Each number is 500 + 25 x the weight over its row's rms, rounded and kept within 0 to 999. Layers, rows and columns count from 0. Numbers have three digits each. The size before them is the row's rms in percent of the matrix's.

# layer 7 MLP up, 1024x256, rms 0.0553, rows 594-619, columns 0-127
093:498492482487561459498516516460502467498495504494499518503452509493502460516494487504493525451463479464472523506539508485542513485516461493533485522470505510522495458511510487522510483498544459507523509509541497448507496505481513544514534510551499524456532445527485554498467535489512522450499487525480518507485513518545507538471518525495518489480495502492465486504498497505490494465494
085:481492506499484538475499501479489469526499542489492497527493508485479488457491496549522457506490492491507527541508484544462457480481498512508527502491476498509529538470492490556560489527506514492510485479476488552431483503509512530515474466502493516466528479514500498471493532509500479505517467539484553518526455503522498502504461517497537482475496497519503528462473522490520492552504
102:501492514468497488521544468490500510521523555509504527527501513539488459489513484502479507522529528528495487482471460541512499509533491486483508525448499518522542492486501512515491501551525529509496516479484490492505532493490518533462509477486538520517530513495527468504522484441470542523503498473502518491500510435497503494504516478485509518403512502513523487505479516506491486546457
094:486460503455512504460514497520497492488498559479496459465474516467528501489491495514478539509497492493490506508514491520527574532480514483512519493485511515547507485505502487509499476520510497546475505503464490501497524521493492454463493528522516463495481494477437487464498485502480468482515475514495521480508476495473519488454495563550490504471494493508480479504461473528555515462499
098:497525468444521496468490510515528513438474492558504485485501495469475471527469513519485473505511518510477443515527495520488480479546488495501496460498531507506473489514518465481535457519489486485450507513523500491467523526534520460500504471503486503468509482496510470527512551472501529484517527485560518531466499488505473506507525486497475526514481480526504490495507493539477546481532
100:470501477512483496479496486541517494511501445480463533517529497500443507492473506483469466463466492487479514498497480506431497489485524542535500463486488524510541502482469475509455532545503504540507507542507494461480508478491527498518508515504488518539480520544527509511479515535482491474525460530476520544505534466478487476517515499527517449491470563517514535484496477482504518480472
101:470506503491490506527531524452527557483530511518447471546487470503494522495450507528518541459478508547500485568486451548487504479512576484476494505478499509485517563522527474479484457510509460432506504484508496536493563467477501489523484503512469499487468498444517536545553450479464485493502525485502505523481479477501504471507508497521531514527502498518498506497501536486516510488438
102:512491488487489526514530547539518507486441499520475502497479552534496510473460510475471502518502488492466468486471487515484550470508505501481486484507511473503507482469450498512488525520519491467516517456469525512505470523492509480466503497549544523522492491466508506512473455517495494556521482483518490519461486460533519472466501509519474498516500500460504514525486533507511527485431
101:477488493475534536504522503530496475482451550522494514528481480491485523479492531491495491522511521477500493522472474501482482513539494521516501505512517554491521492464463499507514527505508493488465519529428540480489475503478555530474509509481463503482517452521517453514447549574484511499512528464489476544496488448545479520529484534496515496528523505484522468510535475509519469522477
104:530490531514533494535487501521523537483536476504501555515476501478506518477515502517466492504525540520462507503525467532482513515520461505533537503495504485513513513520549468482461491499521484536527534515473484494504472504465514545516428534489535530501483481469488512494493476497514491527525486476533500476506507501513453495485489459464494538482499534495533503526501539562486525527537
101:491479522544536489519499480526485497455526477498511506543471483493499508466446481495460502522492568514495490541470447514492486503463477513470524524502501468486517514509532461506535473483492500500488514529482538527505489524528498522521538538510483508523483531498509513474502492494492527497501481503530520519531509466509478502478478537493504486464455491485479491508502475525473487505499
094:489528447513517485523581470504475516561503449520483485522468469457495475492542524459505461537557428509510518478499487493508491538502475486528498469519481509486499479492511509519471434496505520490505522535505468528476485520477517548511506532481507532480491462526475518486493495563506491514493465462532554480536488473534524486483507471503472535496482467532526463517485521513501519476511
112:484485510493532519496544499544496501480511445503508501492525505487469526481473506500483450542459463459496445494498496554494493479490536523506531465512498540527530445531528517534500489558482495513511504475547556472516515487495520480493536484426498510513523503523504520487523484502483551503492492543480487514493519501453513468514531488467503499498487556492476528532540523529492480513537
096:509477467511503513491509479510478520492507505441523548513476475523478549507482552530460514479510465501550486523516508493453521522531508482519487504537481503488515503517516472478461536536470506518534507481484502495486503490514510479491515504518507514471557505465513472489467514474437517497503467508475513494511500471496542502506460505503477538469486515500505481492493493496506489502497
097:478516520522515472534546497503538506488484502521533514483525448485474521494466524468470509472471556503500529493470483563496535499466498482473449491520502507523481529500461504507475471499512493480484542505445488443467532518479496520518490517493478460505510454485495504518473517507517537553515464493493473492539459520512508515496506487497515504491530509489472502477505524556534495503444
094:531492486487463529529486472540521476523474487518541522509473494484496532478509520490479494474493509501503535519511507533446539510503502528484467514502522496465517500506527505483475491476534522534499487515496459488510527476498506525518467480522532492518489501506495518505529467509520526472490470503497461464467541523449483526506479510518509475523477513501530529527525516529470514508499
105:536535489502517507491548513502502501509506497497534521471490514506479512476506528492530503491500480471552534499522472468489480441492495546486525490484538489494502470516481501487517514474511473495527478526490496487536460492489522526533460478467529507511488484513470495467489478495525515493529472528486511570481514513468473479467530495477490479507473474500488508501478519526541537540523
104:525501538488507467538515479505503498574480501487480444500480528497499476533453556495479476567523474482508503557498495514501513483505533472544507508504465497489474523503492509488518516505500487480472495479516526466507480528511479511524519465517509481495490521542505454516456469502466509511474482514467501511499507508503468482481495483483453539555486508517472503514472547472444513480514
087:495511471491518494491466552532513518533476496532511520478444473521492502508507481504499508519477500491523507497510488471485501529524492501487531512444508522477485457508506488508484508534541523467469495532497533473515514471519492513522514452490465460528522455462559497515517458483482502460526507534483480492468475488534409496508455511481507494493533494503477497489486531512507532483519
098:503570475516491510491510488487533489501458455508497456482481473517532447503494543507504563522499482488499510472493515497501489520509524529462511478492503537513499499502512480508507474515521453518496472486492504515504485499524523486464488474539477518523500528527506517536458516532521479511457477531497464482446514516493493503530525479524542510473482490540510494529505503512474483485527
100:544518517474454475533503523513526506500469521563457480517504487504475545506532530491460515527543484481485480505518490511447489449517502516475494512482514485520486484499489531560502562480540449515515520454507520501488465503515492484513527558532530541491485507468512525487501503518538473476509496548502517520465522525514468484466488487518457491516520526531517511476510509477496531492509
095:513475511513503485522520510510487497510515491500507442490512505466489534487466512463537469468514487477514517516494530475523548518475534476484522447517494511482501454481483504441492512512519477526522541457514543461526469498483496530498475512476521456472526512469521500455498545523523535499473529555531505511503505503513484482510497497476453477462501504504457490460472490482544491499512
107:495493523458557511493492497519532518545539473506545483521460515471451539482469488451451480488444491508533485480497494477504531484467490545488493516534542492518537513458519520563489504500489482503490525477506503502471470501505475491507495488504480535488494498475495512498493534512540459505500558513515516534504517495503472470533490500551480468498497451498544501493484487520468488537504
099:521524524496492485528505528572461491542468513512542527452504534479490481512512493496470472456480471480535530509498476504549486472485494512500518469472541493466501448492498532484518479512475495498483517512521473510526497490485467480537536463508471505477453441519530519507457530498544529493495506532497532507536530454482525507506488512521483489489491514514510542496482461507531492499512
098:519476518512449529505481485486480496505472495538502512487492499494486518525506487498485495545511480526488471526522458510500472501518535457445491507514481497500504525504522468490497484471472490497485537445476490488439523503523453501520482456506517501454510513481496471535507482485484510482498497526493528506492501514526544522508519502499503535557520535522465538501546510531509474501528
100:457495486513534525496489478484471516505501504532524501529498484486533475514510486515485460469518475549504492493495478531515489517520536483476490470497531446495493534544486480501512477498511485478513478546490467513469502505488497491527443481527504521499470479483521495544533475472480494496490465496566515447500460523541509506558498518507508498499511513526487464447541537489504507486514
# layer 7 MLP down (transposed), 1024x256, rms 0.0553, rows 594-618, columns 0-127
090:474500500508520525489515488507499487479496512498550486528495497531498533496532522506518509500526450516499516448494489477505519502486536516512482489489516498513449518489499505498539468492439487483468511517474502491506462492495479488522444482461479542507501548492498492505545474529458515530476534476493484532586501529508552485533474502544490484497502475520480470447465530530488518530466
092:496473496489483472519496493549516518501513477508501503478502503521502496533514515494483518515509541511524487465479516443516528519523498512489487479516536467489474450501512506452463501489475480518505510528521537471525487511470490484523557484483503494521499533489506494533530450499508526508498526459494472475448548502483506508452547472489464496520505493482517479543513478509498506450489
098:481499519520503473551506512483517492479532436467519503474500497529479490472534499512525500460480520500523591512486513492525483478522517485486482483529497502446489496456487507440544514526490497478499525450491508540527540501492449481528509461519521483517516517495531493535466519475461471489517509556509481493528459535469502529503489497513508461505471488503457500526492494509486500484520
095:508488526524463489552501532469518493511487450480493508485487458512492513505522494472532494475509530521502513516482464484464450524506444504473505489487463524430520497480503512421545511512487500525516486504519505503536492518499511581542472511473463518462529537490488529526454527552519532513510499500458498561514540494540463503510542486507507496542521483487519472476505525512483494493530
098:522501518480511519511483547473500493512512544526496455522497506474490511537505525553521500472466540476515513501495503551512518477483479489489487473497512477499481466518517520536549475546480487471504454480519530518522492543490486485522488474494447488462519501456526455494516478493501474478482484487530521511509454473525502421500518491519493522516534496490448526533527541534468534498503
098:480497466485487504524494502540507479500544497510483462563532495474490531496522518509515445568499517499449546502484489482476502486530460490502485535449514576535520482490483468535487478541480542530507476545496480467506465474493497514542514488478510496516468540491465500534559520540488522496487506521499475471515522482499469504475485502424504490531492512491506484490496523493513487482466
103:500522541548502479465494516486435525507506484483491503499540520511525514516451528535480541543513501506487488512510486480483481481482518495525467499500504502472511529510460511510491482505541485500508491449494484496469528473524550550462454448551478485460518520516503521470493516488499521482529539507517465455514442537475493521491503478522528456483516503485483535536505475471487484488511
103:513481460468499545515503492504498481510481527548488480483536483511535534497511470482520479531506540470494513505544517497515527491484500480488460480498483496455540504507433529490533500514458547487491516500492541511502500477476455472501524540499452506509542521525511522513516481495470550491485520540490515483487454506510506500480533487534490503546497496478511511517476519477500517517479
100:497493484481496499500468488443504435450490492503529507523515466466462499512531487540565543501554526503505472513519507525514494523460468533490429489483431512511518528501485447496505551515524533504519503508481474487503512508498513517515474486495513506521475510495503473490517499493515492506450488503530510495534470492489435499553464450485523501493528522457507492523450488456528524453534
105:485486523508538492440478535495498518481508480455524524465486498476545499508480490498466488485531502507476513437478497467502496533525533506513458478460475511537510528504507479540533500500511516489480533513535496506528492489518517516477496490490524502538480512486492473512508595524513491497491507515526515553519498487552486530523507502559497500530513467493488494497454481497517466513481
107:506550526532499477506484501541485484539441496482469540473521558485497511489435503502477494491490483531508485511541506508543536525512545505500535514524500495495468509509493504503486480476529518483521514472481503503470494518522509497530527518454517466489469501539499505490521471527515505503548505519474510483492511519503466490513510524500523475460418479498501470494542516516477467484435
089:514531464539466510494488486484535501528497512524521541530525494560542440478436471516479499537518503488469508473529527453523506483487452477500474540488458469515493462472526502544494516513469499513519517478495525484483528483530462499453519532478469509518459511486525500490476527512496501521527466484455511514500479506518519466539505509547543499488497498504499526503503503492461481532479
122:469479519501545488552517500521458507484506485484509488491520481476471481502474505499521490525516487430506480501482544516462528486495478489484504481513507519495497475494547528523514443529499508489449510481532520481504468481495520521431490511449526519525542491539500537481527519502458529487510443524507488521527480516467536532512474523478508504466512523422480507530459528519486477526518
097:527471469523493489463496488543569515433500531512517500524532528465511508514489494511506497551503495521516521533534515528522497527487499497478529512504523479531488487488475469453500495468485515469458534484472473526517474476505500454522442487478557468497544538508492479489477489486525488552484500469450459491537478520507482507530488501527493522501478494467490498540507510467480550482519
096:467473508488505464493529525513476460562506502508451520552503521482502465489473518483547520516417490493467484548515459480558517487506541502558516553517485536526503514504510474509484506492460488488504487474491511496446520536479504502476488508550506519521476492484512474522492496481462493499498475502477491455498528518474529465497521497510483505494521500490508512554491499481491470462513
092:498441540490485515488520481461490486442497500464483529516515475525520502502478461506498522485505499510499485537504510522509459505526480487431522485506467493425517456504533512496513496499528479514513501537551500538464474547455467514516470525495494525532525485499522524486537492543492537504493461479483505490480510518474494510480543493511532468464466459529537508465493447515468528491476
101:464485516491522473502531488463511527498510489524507496550513497517497511502502503457486483508486521473500490495483470505505513496511516515513448530505503499510475487507502515529456482531523486467486503502508489552456500443509492517479511507481413511501484481490506512497530470457508516460491495551483502480469501482517542516525485452429504503484473551502486497544494500518504512488482
119:480505517443520517468494483534524509503497493501503454490490504488518522527509504470498474527490449491503480513509485521549476494497502481548512493491495507501484482467474514495476510433538497503464515479510513506540471541488462506534526521574537467500487495512479470568473511505492481504453507457495491512499507515515460481501537506485473489536461530483506520516468463520483539472472
090:538493510508489494519499540492502491531523446513510466451489501504499521529506498511472492488477513495530492483518485496538479507581479480448503432529503549476481465533457493469498519478495557512526553531510476497513494481468463545527548514499517509483461543505515502477544476471484471439534509522475492442480539524519470493469524525524529472497480513494484482517503503492479515514519
091:529520532503463488499532462523466500471517504496490533501531453528488497452505484497498522493519469486498506535494557530499487568494482469504521500526464479470506496533546530488524502450489503489480472468524523499442501519425478485495514514510491437525494503496491485462481483503476478511500454497494527538553505548496472487545445511498508476514500509442487503498470488504504482468507
103:567487490481529515516504506505520465535451524506518457492462462436487548500495509488502468512522460491460495543526496511508504457501504519498515494526472533469464470454518514526488506498515438510503477459490492481532446546448465507454509510489515496481495495478499504470524485545521530511475478526473490475517511509479525543460476498490520485487486532543495468536496465465536450511513
091:492454543450508494503474485535519514540478526521508497509468471500520508564507515477527538519496476544528513516540511510503472497517471505523510502423532494514527485482501525488510515521478515489512476514459485459488500470499542493516494487503500499525482509522493486520526467531494497455432484467462504506497523547498530488483536521476489480500482564521496512455511518519518476523529
105:469483518470526503498511489479563531482559483571481543487488519484466549478511486480459448517448496487477470490489561530540536498506518505509476540548530513531491481500449487533513538511516500552530502503540501508499483507484502492499486512475496494473504477471517505532468488515496482489525483505488507518467508520478495491492471492502459486462527476489470465469502499533494529532543
097:523497494530496545531466504488469497507504485491544547476498517529550484498525458505471509457476478475525514533495504488479470483489498524536553449485481508492510517521483494496520490493486486509451489482521504519492486559560505464526558488498480520498479441494509486520480547514514488534527491499509477531499478449469526477520448528486556458478492499500478525432503439511502515500483
105:505509536477501469532473515464491502452476446494499533466478523465510497553512471515506492502449527547447458499496497524514505522511543500542473517529477531493530472524510493504520507475462453503517543480462499516495532528497477582493461507495498486455472490518490486522486504482515512493532499525502496460530496522510468536486522498528472488528505493504491516500476510482473514494489